From a checkpoint of a small transformer trained on Wikipedia.
Size: 8 layers, 6 heads of 32, MLP 512 GeGLU, vocabulary 6486.
Architecture: RMSNorm before each block, rotary positions, biases on query, key and value.
Each number is 500 + 50 x the weight over its row's rms, rounded and kept within 0 to 999. Layers, rows and columns count from 0. Numbers have three digits each. The size before them is the row's rms in percent of the matrix's.

# gate: layer 3 MLP gate, 512x192, rms 0.294, rows 417-462, columns 0-95
# up: layer 3 MLP up, 512x192, rms 0.304, rows 417-462, columns 0-95
# down: layer 3 MLP down (transposed), 512x192, rms 0.285, rows 417-462, columns 0-95
gate417 099:465522485483424550490413503488449497494467460508453470587487415512433503474391541450487438507516606450434577529552565553482468516561381503488488530480431471532540584485469506447556527500602521545499511433470628460499527441409581462505467555516428491486485470458455458413482408537483468475
up417 092:543462546546604579479420488506469514476473502587464550514541523427491472551445431557477481511507503456454517530500476509469478532473535458457493636540493472514474503534538450402519460536458544446404471466561444490543498479522484542565463466480453485591490515693521479564478639525431404456
down417 095:549523487483590490520546511453487433554553493497523564548519403526443463460499458493489556517482507557572619560551445575482502455513386450528512489411422540438499470548498476512535537504528516459404479610494536511524532584470548501424521502617531519470494526432414447565441488567461510554
gate418 106:468497536447498557583462519469542539522528490491486409470469500526610475453463479365492548519439512499521501478495435504597575494480488561489478502528518536500471465539428538486518564571459460521522531486504530515408530543498580444571495423486402531390505506458488483569496555548598579496
up418 101:496531522505495480506481532415462478500492387480476513517526477548510560508527561501433412429491433467505531572458542432404552496506475500508479474450530489608545464387525533520472501448443550474551398469554555493482516414526577459493473434526445507435445455538590559473514490535459497558
down418 101:455555528423508497491497463491401508500598542512494458537505507537497545448489534481490456501530571473391480506469530550480499625518501511516474450408493502586437520506471565446407488593520562359481413557407425484539518461475475507501464527492445563484571453529506581421478534427491474389
gate419 105:447474553436460508519487448346524610554529627514525436507515537488464538498526394545506405549491473431467505442462465514485493517552494438501526541479451442460423526540409502605602432408512488553579563555459523516561526532473545519527424500560519430477554517404563480435478484528524492600
up419 110:549499520593468499490508523531414447509512523435569442507518519446522466462461547423549466401505507592520522514570550421484546441555556576491509598509522577462479435450510576494504456418419447495553497493479474469368441478508548460476477508483457501513431550422434579477441464488471455459
down419 105:497568511535514495500547490552511508461489531481495604524474498567514441526458562516417483451492518502408503558506443648463506451548546483430338539589447487414545507506540470509483465479501497553472420447432477547490464471451412457545500457557554559425483492519459467486589460559535521517
gate420 105:496488486551489526515470568558407543450561506452561584561618485489501421500453497564547492437548487519523505504472453540456586580479509529517499447421528511504599468429515496522508458486518543527452596481556549426447435495458475496475447458466484484557540527592444491486512467474567503555
up420 098:546516537519569461435409468527452523525329485442464589508371528521496505609467569597485559609469504465483523481510526551460383467497500524386454557559534543492484555505531546456533485529505565542564489483533499479603530450571506475548405502546531511473545545525510508492487527536432518424
down420 101:417394540420566489543510491504440498569476541476465397394526441603500541450610535491572619546510530541551631487473539526506475405548428559486460484445413514459462465557465475468529512452569490455454394513508587598446510502481538544471504562588544542459464435498453499450435506518511503475
gate421 095:458567537525445514498518462541491581511533443607529504526490533548569498509461499505489475518433499509502544506545383428466525495463583555492503451480551489516542507528557461514498471610561612508481530465489476488516502565637495443606481501433557617427452336472470490500519432427450463632
up421 101:570521473507440451557463437568491593499510553544576485569413473442517452496442511501528459417500510391518476500484473473532493458514465434484550483561451451500456511549436528596579454448579419485520554503525523479501551452525507545583451586432415504507479498428467477559425458554526562455
down421 092:504520525507479473440501475499494515441551484575474475540494463517524457489483546426439580522527421421598541474456359479483507577412478497468609370454557428454557539573541495521432515453609484487480541442604548530476469474433471478452449488489480520541474571405440476507490505554595532544
gate422 101:413449476513552488480464479572505576434421477532490414516475495440667499519570500600466417464507456487491495454462503492479574534463472549410486415519597459551557447458497493519494539400524434559481437460511446559555576532582490476380564495391417500462458552502544556531471429449577445476
up422 101:488484496503381437471423461389413524532555541529476498438486486486523526525451573416440560555503527532621495449524542547474442505520514489595445437494499507556573464446460533501376534538421453499443517518509554553534465588618478556565463446455510464421441480456577427440466531546468527511
down422 098:363579474491514515451453493447448519475496511435584438552511484503604520450447373514514508422458490528562478504542530494534397490504428479535474570577472470491448464520470479593502479413511524503459505497327526522505431477441497509398510419498452479515508534473530550575479537437490544446
gate423 104:508560500453452509505554459489565486551448588560553649471461516472463524508549576471419571473552568576445532529565501519442484580486514603503481437496458539488522435482501511578446590530404481528495534574462557469629541531464502492457530446555476561497436465518596492534532473514515515589
up423 100:515463514468374509493459480522563552587515499522503481496544516452491479447565510525439476511507481508448413513476506581599555521479523562467538519476460624494557448508424564520458597392528494429396542526424509579472509524531542478537484484476482490483588495500488395532527652532515365477
down423 099:464476476561487537512496578495390530450577525550483474504532467466459494502544487488416481517474444563658412469546423524516525471445596525464552514604441558459465428574402579514407546567510638421438520500535428546475457537529449554533470513443568488416433481511489382440477549497424560470
gate424 099:495470536515487536576506509534422469556514457546422487521475435538566573436513456571469485346487408512462468514428562552554499450507434483425463494503510533602489550564541524518497515500480525498476563546544472541508502547519496471485502455492509662527533503511449524487435442549479512554
up424 099:481462554507478467533517476434499483498501468513495571555531441464544499557566505463469476418467440499467568524485595482530427506521517604478447612477510488617528472556503537556444486454409555516365583524529455493571475541552458431484492432455565478447481507424499493436497503533563439451
down424 097:528525533597508437461548460473511437486531540506487570509476424439497435454558491555523467487563526475466436466533518494436481444430504624416458592549569536504494525560487437543461451450542447451483518489444466482516403452440544451502426552422593583477529491552538419479532553507473505445
gate425 099:473522528446372464526477506444468495507511504586484490483525484574476466525485532552463447466553576551493465503467464530525549375543558612516580496451487465439599595542443427544516484541549469547561541508512453430494484418504522409468441573481531623566478526421560595512453463514560514467
up425 107:470433476545352515557576449438520468513420475485545541491477471572426559520468508517524520574508513538450533417542539526443471437400461458513415488408550439522488507421498529416562515504443415427420391476547437474521415494555508497496478543506541463492481548503461512482472485524529562475
down425 109:407499517472512497570548535481574518502522603453474542507457410524495478567553528379414495479461522495514488499535413478552424577434488435514413468517511468575526480549490540473601525464496579487434461519394459513524585423562494520438574453484434574432505524432508511583529556462567574442
gate426 098:514575466522543435404506448538464588430467515528572493462583488463559567488573557454610549533496467499537574459447475525423529546481493547504516535499405476513419497450552544477553470492468492470482391483551529378562452464525518570505494513397500435478596518431561480540554485523548549473
up426 094:441484411438492438543458502462464457464555488502538488527421498524569427501476501510445439618569459483590586477555481600604489528483458521632506450513508517370559518451422623514502536526457442499424574449452564554543464544576467447551573561475474478476468500491505475483490552528428488533
down426 104:481506466517458509500519505440417518462543549578581457434475607552475506575421441486591516521538458490590436441519592533499512580492450502539461572480507503426515510555515511511437510534478439475457560554420522429566476504544556525541540543538540608451473435423496531481509601363416498478
gate427 097:505467530442469496612502446480507410458517536524515555456461478508501490525549519545480540440528558492511473438438461453491529441485476479471442486517524557541443441579371572409500551460486449594530508549544441399560534516513491569499503461506497525504396471567407512499514521554573384396
up427 093:627505500540519497558485500435444433528534507519532540599444459520465536498547436445572465473545428512494484546554577463420442591549481489625472472652442556576469477493514493506463473424512517573434491542432524492493513513556548508469482455583440559546537514575555392491506561559405442443
down427 094:425470515633565543528426475456440508490514490496465500536576545463487440476451449490542441516422487489473467452539541498527515450477539564554497520589472517531446517491473452466571625657517561550457437474459538584439495500549623491449460553622494540582564529525528507460514520533433567512
gate428 101:471435447494538513587516609459431455501502512482600457539547559571588548516490493414522548414512536483542509560494530534522487408454466502443456464438496412478541458546435491479549476492557565501520518517510479542590530501566581400505447403468536483524441522524480559495402458508447487520
up428 101:540575560525512626549372362490548493527425540478534556459495441471502537483499485529548423596462520464410567507506538406525440515492547512600540455490562412490483540494484496426526427466527509448538526477545497434567547434530516566530503485484513445444526493472469478577553381541449457530
down428 092:518448477531494551682378446505496488500497492413542538533526485506548499537416535513483447448523519468482472579549525495541547448510542480482435500496462454451458506610362472520498518574468501533452595425511431510543453467512387532507505451471581469460356556438537555560469502554466499478
gate429 112:547493451540420492458535480493445541549512545475544431458605499508480566541457470504484523446486528488468335544558497447506479540444459591552485572520521545485554530617478549496507449372549460497466499584479560507543502469535519453482533581523510520641486493535614467463505527514537602412
up429 100:514469452411440510468576547640497494491424514528491496492457507526485551477604446503520494498431525464466503522546489423500475453579551414505487484517493590503538501400528485511522489533396551546558397444403442464372372544563502548509544465552505469595538449498548559527479497419490449557
down429 099:522546446565453469501467447509482490462497517497408418517458546522510529532388536524492443481564529424422448479505456444403534604449436551534533538501451488516531440551455518445501552374585405498480522413500449436571500519539574429511544582462515533414528523461527444478559531408544489394
gate430 103:444566450579499551581395461476451480508452453460541569398521478509523511434581572543559461436507461509529466514428547353439552446468517461482508455510505510459410403521507506545533525529456570503561448433421440512561537501536553484486575460547525430520480566486467561436366441518506542559
up430 095:449443473441469447594508455501538515484536541537482494468543454518502505557514488524407421430586459508474479506480528461502598506549521471587537500424428472534442542470465508478591597517499495444545431441510474514505605468446540478551500432451525468516440458495483558437468506462604514586
down430 096:435530481416452512629543507444561510515569519506508593557547483428471572543503514510496469390506485490440489391527476575512463472506544505518460509495498475503521516461582502510567535358543493630501524529475431499491555547525559481447593421501541439467443483538469535475419549519509448483
gate431 102:575495561572462477474502427500426498495529490505501398526402577544388614457499502503542564413479423440485544438499594497540526553470545519520503471476588488538547482438537477411469491515585451483567537497503570517412528494497538453475379461498387507626497510527505513444478508498495511446
up431 101:565511550484450447463534405471466572439548477574453429454398489510425517468580466555495537473538487457491513506537477466448472496489501517487574484478494468482469551401582412400438459518531439533488508483508457550491521502507483503428353457401446392523611530468418495476469571433503473424
down431 112:335539560522536454486466524506494395483473495467481558424518548577442479498496602476477457406526395490574577491525496480581506559509497452441526474455463552498551465525503452485535557494529509484448445513527446432392586435473510473531530525469501457500405504602401511547434520514503465544
gate432 096:463486445464399575477512498474494399479548510472547549620491654434442489453479396537521487562463556587534511464593518517471468484446456509433506481494486446508447395507558514487454560481458536531539437474503534573443548475484511497507508444477518492460493508488501534497463399466482473553
up432 101:510501426474372567540454554482590430407515463537582491599534564497453452550505529559475488465402545520571504517560516523502443497481462484452480443524407501537433440521529524449575600488401537502444424539566535604474507578449563548505449455415525566511466395489496564514445530482474464543
down432 095:474492414445459468487479516436542437503405541567481539562536499457484422545491454531490476612540444580492480563509509407430493438522476495423485595558510371526503460489490441434542479447443521455414476526563567498497525466470542432444454457535407516526533468536523486429479487558414460603
gate433 097:471514376450407528515513438480552510557493494562479457495482522422491454459434511460481526548562448415624426469492543496522532541619545509541434579455526529537497442495530487423511425521518487478529531540502420395362559502456478583501457497571433552480464501456583545531510448508574483453
up433 098:483552560501574530397402536469578562454479494511499566521609502602411505459411500516476550511452501495545492462548406396499478453487528438463610443534551476514472390437533402486519436533508456480457643454518448539525491548499437507419519520542568596550445699507437519482535532573489467505
down433 102:487573521447461604436530535461534579589448460534449438576469438475561523569593440456444515419428513478538517606473511457492521541495463553500409452492554572485503431546540494492575480520467504482555513354529579541406544546437495455499521494461476548553532546420477496481508513515492469477
gate434 095:510560468560561536461454585372475464461524453494537535449572430519470479545547578444561558526529496535455590467475423470470490555445471562492505481522511475530495431477433574426490453559490542507513461458531453575523441556494451515475487492480518482485481465517501542534505384580441591463
up434 099:519490473585517579518556503445410509473582484462661524562529452561414540560534480456535505511459507564532577499472515498485448531522539532617510510494424560501509513520492511483437467412484494489423574429546530474438545569598514586493481464520539520485503479433496426531496519452595577498
down434 101:512518518408476481411583509484577498578533476472519499488515519504556516502499564541461550524512377562506580512606515405506380499480388463526481461466561514450559445488574481512535494559598462498603561504408448468597434484563476531413520456529478423515545584506590555525569499481490571495
gate435 107:439395463567470508474574444437458482462517457543470493528498412503433525459540495535544477523487502435469436505569429447501533510417479549409560573544496492466429502488536587630587477551493496393473535390481601591585524495444470489541533513462581538516474475519459486518570556466440510461
up435 091:582538488403468458498449549560506521515530444509519498489581531452525488551509559421410426509486517550493537449423501431551517518558569367612517449413533459466575427542462463458426435504508404538577514541502520500466523458565509537447495456557430524458490532510573517365513510536508557569
down435 113:503425428526444505570410515462476568475583462439577547553463504537517578489434591565440468414540450503414590563458558486487401487575445377497489490534417477531477422481567495499373542513516441570500527537508477470519477514582438548480499482455474519566557576473591503579455487498457558437
gate436 096:541324385348445473350618459483555465564516433531501532537431501513480464509503561426442512536517546443541517462452480531505443530520481544517535433528532553538443417445488486439382494456530473447559458519553497536482428477503563508455505519475439494557423587485471445419466462548491528424
up436 090:503506520431496415547542481547414523458477488487442563456624552529584455442510546462532543377535498439475541512461508418459464468517579541446635480500494521586466486511534479479407368459585522503588429498449514545548500481564452526442462551488532496447459455413491579437540506491487450552
down436 086:411549512604562533513518534487458491495535470570477508454459561593431431555448504505505474424470505537558470499492501465438444472506545525461510596493590424585485511447549510592556489408515478489561493594595515493576427598400424567502470515506432468521403567592570538474492459497534480451
gate437 107:464534394478452470509471481479505581484482400531456570529503575480410529487496542457434494592594556556550433520565559499446504532388453557685465419490469462427489500564523496573476520597511576473445544513492463534484506489502565606471487420504514494524413501512528503473454465567532499426
up437 105:479398474481487515549573576504532525471475509525486575582539464494450534501528463615596464553438536483398498411493508453541539466517525545481612484517480458410418485502484428516484425511533500482436521457525544435493534456472582523526491576429466492523525606535562522427523502494576504625
down437 104:530491595489542546471583449460525467494488525547523500432456594515595483336503454492488530538499424510502484531444403577522438492513519523470579454471539526526492503439446549530539464467532415525442393525473455465485502506582506542549487478536450583507490571504553549512541429517505458458
gate438 103:472445481520469470542532518489502562448516504421507523489551496505522578516468479483423507530499530512424536422511522499448515541478509478456551526456555577488403520420517561535467491330558451521493382613552429478441404446511508575496471422534516548516457513500434428555574514466503494471
up438 097:506499565530518604536482508433498403458402565519470526531551433408387503508374467497546571506417455498577408607463521488361499525566436458507500549523512454508511552415465439506499541506508501439533459560495558516551564473491451522558493536493469506538471420498463506546470481565498483455
down438 107:494455542412495505460386481518473386527471442499506422489469538517504572464474430570457442545488597549565500518596580477469514528463565526545515496423493521580536420477501453465423497453507522556509387523530457528514469417490535458454516529514502459566423505538554429475375410480467467413
gate439 115:503470405581492525516566568530468454470499451506555458446597472612459455498509522461526552508463469474531518478496421415474449508435528426470498572420465516585569377495434476579496475545547535429482534571492509493429485430449514454412451459563454481446447509547603476488487548482520419525
up439 108:569396484489466405514512517491490559501501552490487477529420521490431507551490493461506481554472463546465503474552632528436481591522454556545495582570404487506483463519538517519510540494598444562431428456479509575519474453564542557535428465450637393643522499453527533512480512502466566520
down439 100:535467528373489435599569498441519555521375626473469524558565479514459420531397494484459494580444458472439511506415502452478589556494457465493558574437448503550509451461511509505556551497537498576546485446426635512530529450489541512474468489460508511428492526368377481452486466477438506501
gate440 093:506535454438479496556573517404482445494497542504596501472496488593494511383520569536523481471415530522600435563544578579484505478414388553455477506539455422484522489503511570652519509564571568399439561582457476443605474477604504484545540545485545475549509504534545497471504443438521419422
up440 100:542529452510433602484476565537473515515411564500453574463496428477477481498526442527523455514477385481530512589523501435563519465586501579522467457550469501507458487573546467425497495530469456542458564490500614393566534524555481543511486509509584519503567597469436468628492487527466486493
down440 102:440547560523517525474440502500465519450542497499479433477545532527551596439436500474562413567457524508547559542501493542496470550474557461492561424550616530466470391499456529473556455494495643471499508504477474456476448595478476519519506564519593595548535547515473407531500527520533579314
gate441 102:434611490524493485480517514397483559465545491577483453439577473516516512474477512461489456485434558464493605461479420543482439531618571503518518453510467429513464509579554505573442488581538474500488559410436465425589550582558526524454413545548454510578477537503499556475552594494449493483
up441 096:431569449533525499560494470500464496469523435502512555450457510483612516544570479430514519468451534610456450504404530386475515487501505482363375542469501502493527520449468477492519532495529477484501495396449538519468509418487505427494426586501529418432509463552444463530492477514536498587
down441 102:472478466504485414493468432464525476424591599472491536564544479491488472509501507455464531569464548521473494489491562531441458493449502513508555378497606495508487558468524510536479458467460580496438540428453470491462497478543511402555530546462572503460484468475520528559466574566484517588
gate442 102:373516452446545445529517436480426500435415447468440526513565433486459512547595480387435453503498396410457455521561487580584474579487459526496402582386531437414455512427512517526500521505580441510470507484422549479518452481492495525514542455519539523475532494504485570516514501483492494495
up442 097:477563478543597433427402461401488559467429514497465491457566526514492640462541480496516488564531454404568524517535484459431558512522570607446446505498508496367432542482510457460435445529460496508443455518503526526496461472501474518541560588404519399412414535602479523460544594534471529503
down442 100:521546490502524586500533408461504487623396488494475528485487505529486437511429478483547531468464495552529516526459498477524453461471406505518544465476481503443446572467445493481498548408518500459551544614374509444552544412455515448520502397586506539549511472545492558528505517472584538567
gate443 102:524458521549495521433510487477577603468519460496540519521461446476475544519552575489495496443431467435513497513541464490451448516561501517416429523475478462553434529453440492505503482529455524530457539526550517496439442424537541491391493509507423488554431506393457484528497622458511463527
up443 100:525576484529435460590483502491495461514466519543481439508569407452536525595508430488588458413492427568528487437489507534499571576511449590531485538520411483491552533521470556516529578434531399506504426532490460518531587454488513492631498569519537490510605499541482495514547530485547546568
down443 098:478479503596525519481516474406461539627532453564502509584483507482534521454509542499546504537554487546457537522447509464567563460509526602499569544524613460582541647502501494522513544450550467489522473581478563522525527508556533497551389507568499532432416454571520438536533422514534524505
gate444 091:483506480518466600571539514430497489469523478456529522440394475447524485517527490517527507434434458489481548579439386510484616508492531487511503472501478583506455553534473521505533463468530521517454436517499544512472494458426514443400453561421489485561458485589507460463491477508494474509
up444 100:497499429397562536449581503549321551530561525452542472455536496489467534501454524523536514454535391478498534591482447483489499402422518467499455486597477462505530572582504496470460492493491530526521530500521553440559531545439459603500462579389569527578434541543501444420520476412594477543
down444 100:581474448501565474451474482457501402445548460530529517550562563487477483582410554495585539513449541463579568502510508491597490490518395484481390546486473461404471565555417538489460457566448500501472479554492476452468386509451437570448484527529409512357549499481510516503571516536543426471
gate445 090:455564525594484466507504464419537425527443495653473441519468511614496426515477501459493488484549457476458559495459503555435496603538540515431540472432471420489502561577527491511484450481561461461529494561505576507456503522511507443549498588552487510502491426503618404571472441511519436504
up445 096:478515524531536438423516459514526530518441422498512444542454422410387538467487512459555564467361445471538461509471501498547490424405550535496527538419449474604453427476447496466437502416554507549528437459463487462536428524438483526514547529444496426476508538441410482542426560408485485467
down445 096:424457565480451500446474526474402533496509486524490523470484503527563505413496373447558454547502517516437560501530460542413486437512446561575394560528391465479551519514450457565606484470507486453554546455532416601520527528499475570493568468502496538507568591465450521532596503483606458543
gate446 107:517578468519484565486565659465506509552569521568435436440544445553581480488474478462446458516497466541479557487490518391520514472486380541520542455599503484540483516430440484472399444511512478521505451543588562674499518470538443539508523520424461506461513471465561562468482592474511576475
up446 101:437530535492469513508448499552533442463517466421606583470385464438471489481499558477588492542460477532493450541510475578449463614504551522528395519460479460414476489541492520501536467500538482462530578503457421413430456494472489458423555549439453539462533468528559590565498404408542442506
down446 102:486445470521533499494437455473489465465514564399525477487415537563423521510490447554466459523460567468556520479487554615415489486414434460479504557479514520490485483548402546517529539494567469454549523581596524481505465480446530480536431581514476511435501458567524470424436445481569486448
gate447 096:376571531502451457514541509455527521383579504533484557462481513473507508416484472493470556390444511536500519458467513468443446455558541513554485657494496457518449524424419518537595514433496467444544459539492503507489574512599491567436394499469558507474516539532524492426442468361519420515
up447 101:653405567484496475455530506540493427602478435439536565493456432558483553517534550483547513569447580539584481540573471550573580577479508476473465258480469525493548506489402437538420468440455385555510492500501467493470499544491505563439559544598422549480503399396425502479466576563565545556
down447 076:317526524482501463488492469429521579401594512606505483458528525572553495462474412480485497393486446464544533502435531417388402492514557488501445568509525523502397497498502555498614527545486526503511404425500543503516429451541450481510395490402561512473471601592520500509473400458471424402
gate448 105:484386517542537517490428560324478547440502576538481494522495509478497499451462401483526498523470469522536505506474428507484622558408625477495449502458453489482379504524598586428516492450447545411473429473511482542593526444532548524494436512461458512467543544619529402532511551558495476562
up448 104:570575486600472486529457514427509508553455520540529465582569452472565545441597536573346512465544434518490449450564489446587519488523454562594462507469468401512449458496579537555511464639526495459442525532435607466484436508482434523576511526454411521520502475450488492433451519449500486433
down448 108:544534492547430522510488465485454514562498528538498544569582593477578518581539443476415485529490521487492571556499532533559458504469443493540517554451512561568571519495536460534516507503573548516458547545440480569534495441552532528510393422518512474508522463518435578467467438467526589420
gate449 095:488447489478535487547513482404466524451528472476546473511581416512626517545450495463468477528491455502468555462510555623499515574617586543350504496526490512533503442498400591516537552504439509497541514393515393494492495457489437501503470486416503483456420451632545441478472519467472532403
up449 095:563508437469455522508543465434530533497558466493544433508596410538541435542452504476463512457468507587533588484564439569436450451548567578448522438532488579503593370496493583514525466498471537513481514461506451546532412466397516525501457474445487527570504474534478513460511495459480558476
down449 096:557542514501556504505475449469472475472494509446565421521544545430474501417544486512537447558588513490532549472523525522464467560584561489484530513559504505525573447531494630544534489522510411434536504464554494568487507506414556504524434541464536542513410466541474451600551465548605452508
gate450 087:459488523448567606512532490502486485512514540514494391450416460494452570484493488532449610548467516535486486516537454557462548548560638505450533455526501531528496543493529556529505574439403524506468479533531541584442442447447489514552494534564544466448553562483482446604460521613517452530
up450 092:525509490444549417502522493509430520492577582504497482489549633600531493531435459605502476471551464407444583462461396531485563473467414563549512612457514491488465549505570474500577504568512566439385576543541511536496496519485456451427438481481478513577464487423551502508408540520572435513
down450 083:353513459636444557472455494460451444484404460539552535446576463551450472462561565530476397531508489501543484573443557481507450532515454406511455575555408470482391515473432465479450422555571476472528614522467485551436565550559500484540442450558522504546400468513498480462523424404531420440
gate451 091:447464449541381602556528531514480484561446545565461482512516458426513507529433513521539531508406448500508434589547526552525450490539430493568512491536490486514541495454447493425573511465476569530558496501595491474531502487530424410481448532449556517573543504469594488530436441542491416504
up451 096:463489606430509522484503483548551436494451549493425558534484534394491486507451431451468640519541458365479529462513520570558525504520567421431470478513507552510438378447512523479547497562452525563480460518578548528569403477378496469499464502414534551482464505547468497531519442530454549515
down451 088:519574418549542435387513483535513476506529550491525541489513504562517514455473476512501419506504480521454463509472454520564489586429480496512564585559533366426462519644540492523494469437545557536500500529592505462485500556486442419506510553464573469512508432540457544520458564488457516538
gate452 108:547510466535534569503533452498470565492430507389592567499582556499644504471494533457521451475591470432538477456578498545405602586551491565513563454515472544495521485487438544523493503525430476607499471581393550510540463470535470493457459483541452548433473413535429508457533512441591529469
up452 094:505530486544545474541459478464581431536494470546451525584478521488480528457486484563431556506384550439491499545442593492458477557485500488471476511465615466589496571534491481454552536451515444477530600601505425473572505453497476463492428601509496572546401530498498508511562518463447506487
down452 097:487479582408534513454447512483610430464509486478498519529470447559460514478498501509429506467390534553377486449491526477583521492503496526488482544510503485471492411475459435515473481503566438420477506388528512521507515461558429441520526623545413509556555501621485486460496397541537553529
gate453 078:409457569522480598446490494505472514455539494458551559533558395448486454537515556455467459542524447488534531486462458467509512440558504410520475649602498445519520532510508533505532524531510547560473482455504373507477517502499469479550513422549609422455498467457523514588482574537594472463
up453 073:509465473480473482539468517497589502427432489489504493445457428534501477514627434469497509457541501516383480534506536456485575487556561507526505467503435464569491482411473441402549493424573460510565457460501567430564374544554464527447548550595375647476496492542492466468507469439427501544
down453 091:448570641537514590502493457470476534495582473489540462514447482541542554533395537519448425507612558562552454483476420472586486443412533611562515479511461511419511543474459576561541486514438472555484516613500526535552480532466588639598516483434583491545539573393543527514434508546519499544
gate454 115:496394530523463490510544542491488454538464502446440602454496485528460539410491551436485421464522522431476559488453522573509438555436513506430561493530512449596569417501527490464442564476514556438543506478529546471465506531589481542473549472542478447460504401591462474478550450460544393487
up454 108:522510490497446552505487534552459498556486428480488462517461570464501385494407549531439545432512531425473542583370421502460412467509483475444426503483502427533555496503454488481393473594531493585486562556592497522439383445602408489464564454477480554516540471578500513541445520558543463525
down454 105:570597459527543416461473486510468516540431473445409502446639462497449460490484527511538463463508571488506554526493418492497482506477345555486480537482499497507545554538464557409483538441496524511447544527555509455547542409563498517501466521459516449558491521531486483488496528483444468561
gate455 094:438454518486470501518481593519544562449518610549455502530515479439554482403591473489483546530540515549455464450465573502520485519417585499513464500526449468488485590582517501515490586503471581407530551584533441479501589473489577475456434611417439575492470459498477453436585524487479466430
up455 092:458484489550551451465564488468527458503519455529453588523504588512539488505466438603443475475536527539553434355605511568527599492579465516375567465506526471446470393414480424510547425486476491503464508505576489501590495527553489465595569500495503435495463472491499553456457414501586506523
down455 092:490439434474455490462457551454435482478477565509547486555494469462488546595487495390486477457483457502509454530499577458469477405475403583550474510559523557503498419418392495534516559541442468527524473473419522494473549435448540464562477497512563517496515411546451625526497517547540524514
gate456 109:408419505488416537509484490548517546494606512490526499478511564505537495483498429465498515407503489603535546514471484508453522517592490491552416479488499434485527500538546468501483551605558482439464467611409527460506537511615564520461491517449430453490598535513538493525618501457476529482
up456 102:532495440511563538527543416508439545462474413489506483525461524459476568545481566448467452566299542454523504538409529445575528544452500496388489420468474377519459522556543509534522509388532505502531527453510598470484600493578506431518421495427457472507439542511482531597481448469551514491
down456 101:473490493521499577489560445447423505563624449564435461535486398491491478459507449445451461580454547391529598555553509490498528459455553581478492568528507555560473469430496558533470443516410526489483528419447473508426525580485451560534507531507529469478476539545494449556456520436521471552
gate457 090:439541521442496483506517568481529423573486557496508501541522462490521476463469472512632567536550516475524561375553542416503548491479603502434460498411499534476492484525562494545450578450509419485503490473543473517584454526555517566518455425472553378640460559545476592575489448510551451528
up457 092:457475506533452502525530590465453488493528390533462457383430459549429535487558545513514436456502494443436469524489532576494454539511485466513493532586510507516531460496538560499524509488510569571540556549441449600576450538495354417490542470523603472452483580575535465537455481475522505415
down457 092:508500427456514489518546448565440495510407495493438424520485557472554497446458473603498523446481481483481499489482444605575479483539472474474556622477468482592496535584521489506560484462445640435455608421587437538493487436515481440563490499482460443473515526549509543510497486482433549406
gate458 097:546440536460481491393521526555565527467567501551468497488534528474520527457453460507531481449534483425464521477497495397544466489586544451573554486443480512449492507544381571537431593480481510412553559489481549499584496481519487547467514483521470431534470557464434528505516474517535485413
up458 099:490538503539420449507496548553567496459515488498509384472557592476458416472422611521481485499495485553511460526568468536445450552567428472516538408482538524496515494557540536482514513580518478503409590451432409452516517537634497422491570540574538496470372565514488449561464525515641457528
down458 103:607458557544489453494453519538598433601524454576501388418442520555528479496649624561483552443560506556534518544511462433475495487558437503520455454488458461512630560515439470402501522506510520574459559484478448435498502524510475501534535462472447537475449456515480556416538529583506489529
gate459 093:507487566557471419486527495543455488465525455619507471494521466503582494526562554517504602442508363421551464556533458502533586474524592534502417505515480417462572518473420484558623409444511524591499454447513540542477496426538441477490515498467507589555476566383507539495564496535518415554
up459 098:483576467496510610473477536481564426587459529453497543577455514448547469502480570537535477458462481589431410514398485604603490422520515465537501446525452541518440477551551436511507475495466485514547521535463498408584521522518501516460470545490622525496494542498537484420546496472474507454
down459 087:505440456434456451492589568527522525408578549522493488423549422424452481561538577443475432563524484458554564487537482574521480598479481452437527453539518503538423520517464454504540487436560532431420534571569464521467470552497547489573551524506576504518515554552482470491509547508440466508
gate460 102:423488462492479490495489521499527417473525377483592447542535526531579566429477476512453462462617482547501546581519494533492513502558503592530522485545516527552524625511547504481487489566418441551432500549626474539501490470414478465496499448442555463462444581507541496525569487525607497597
up460 103:420497503576493463584574467463496497497552475511452585546516496571504503486508475534523447446546487498503552613388512479439491439497533487528476489511511515345630509496523465564426620459458458461516443475576608446535455463437503518449567484376552459433410536542499506487562477487471537612
down460 104:532436473485494456542528488399501495478560487521480457521587491444512524440475470450555500473455532539479530603389457450485459469479459524533467509447539528525465511580477525449498548538528549524514450579518579497588523530468552442530523474529516445487467617548419526514522546503557562548
gate461 103:466540476419610588436459580648392577441497464504412521477583420445529507489442525488447481517521528495530525473471483528526478471558518498516469491459473529492453518480476494580500402521603526473549483521472541495586585520518485513422569498522478471472457510556493444610546669478528492513
up461 115:403559477457484500561571518465485472491476494473463457514422499526502427454554554587481454566492514482536464478458489528483487522530535585486475475508459511492508475507542399475454412387687454514528528508568459557446562451505475516413482559506446443514528614495569493600475569495547526470
down461 100:438588460506491496467482448482580497505553481599445534528390526400483512487538479477532487577484536460562603576426524491516564481537476576479517451400429445458510449505618590483451545452467472448511495505504537398436492383483488455422477465372487476521488528528549470578436570491500524565
gate462 092:435510455526471539596606518561384521547514488492462514498569459492459639473522443515445562445429539505523449483428496549465549419542554553533609570457534512596533543444439594519552471511438491569479537447495531598511493503582513454482446553513467482431528504513538542552505495390529485633
up462 096:478522532577456526485479605516428477542455488563443517465519477642507465383467555443514481461470514440485485459521457551560517524438460505482508555557583607511452401439434462456479452479453481454542484436503536402484508535499526623504534565485601496469458492527569488596561447463486472473
down462 090:531567560491535491508542524532482398543465487550468583518543392487364417534513486536472498487568570477560560492584442494469573452452565465448435468446535489513552475545536525468515507490422513451461540551470530556547533506507518559484604499492486504495388458453576460493559511408411429498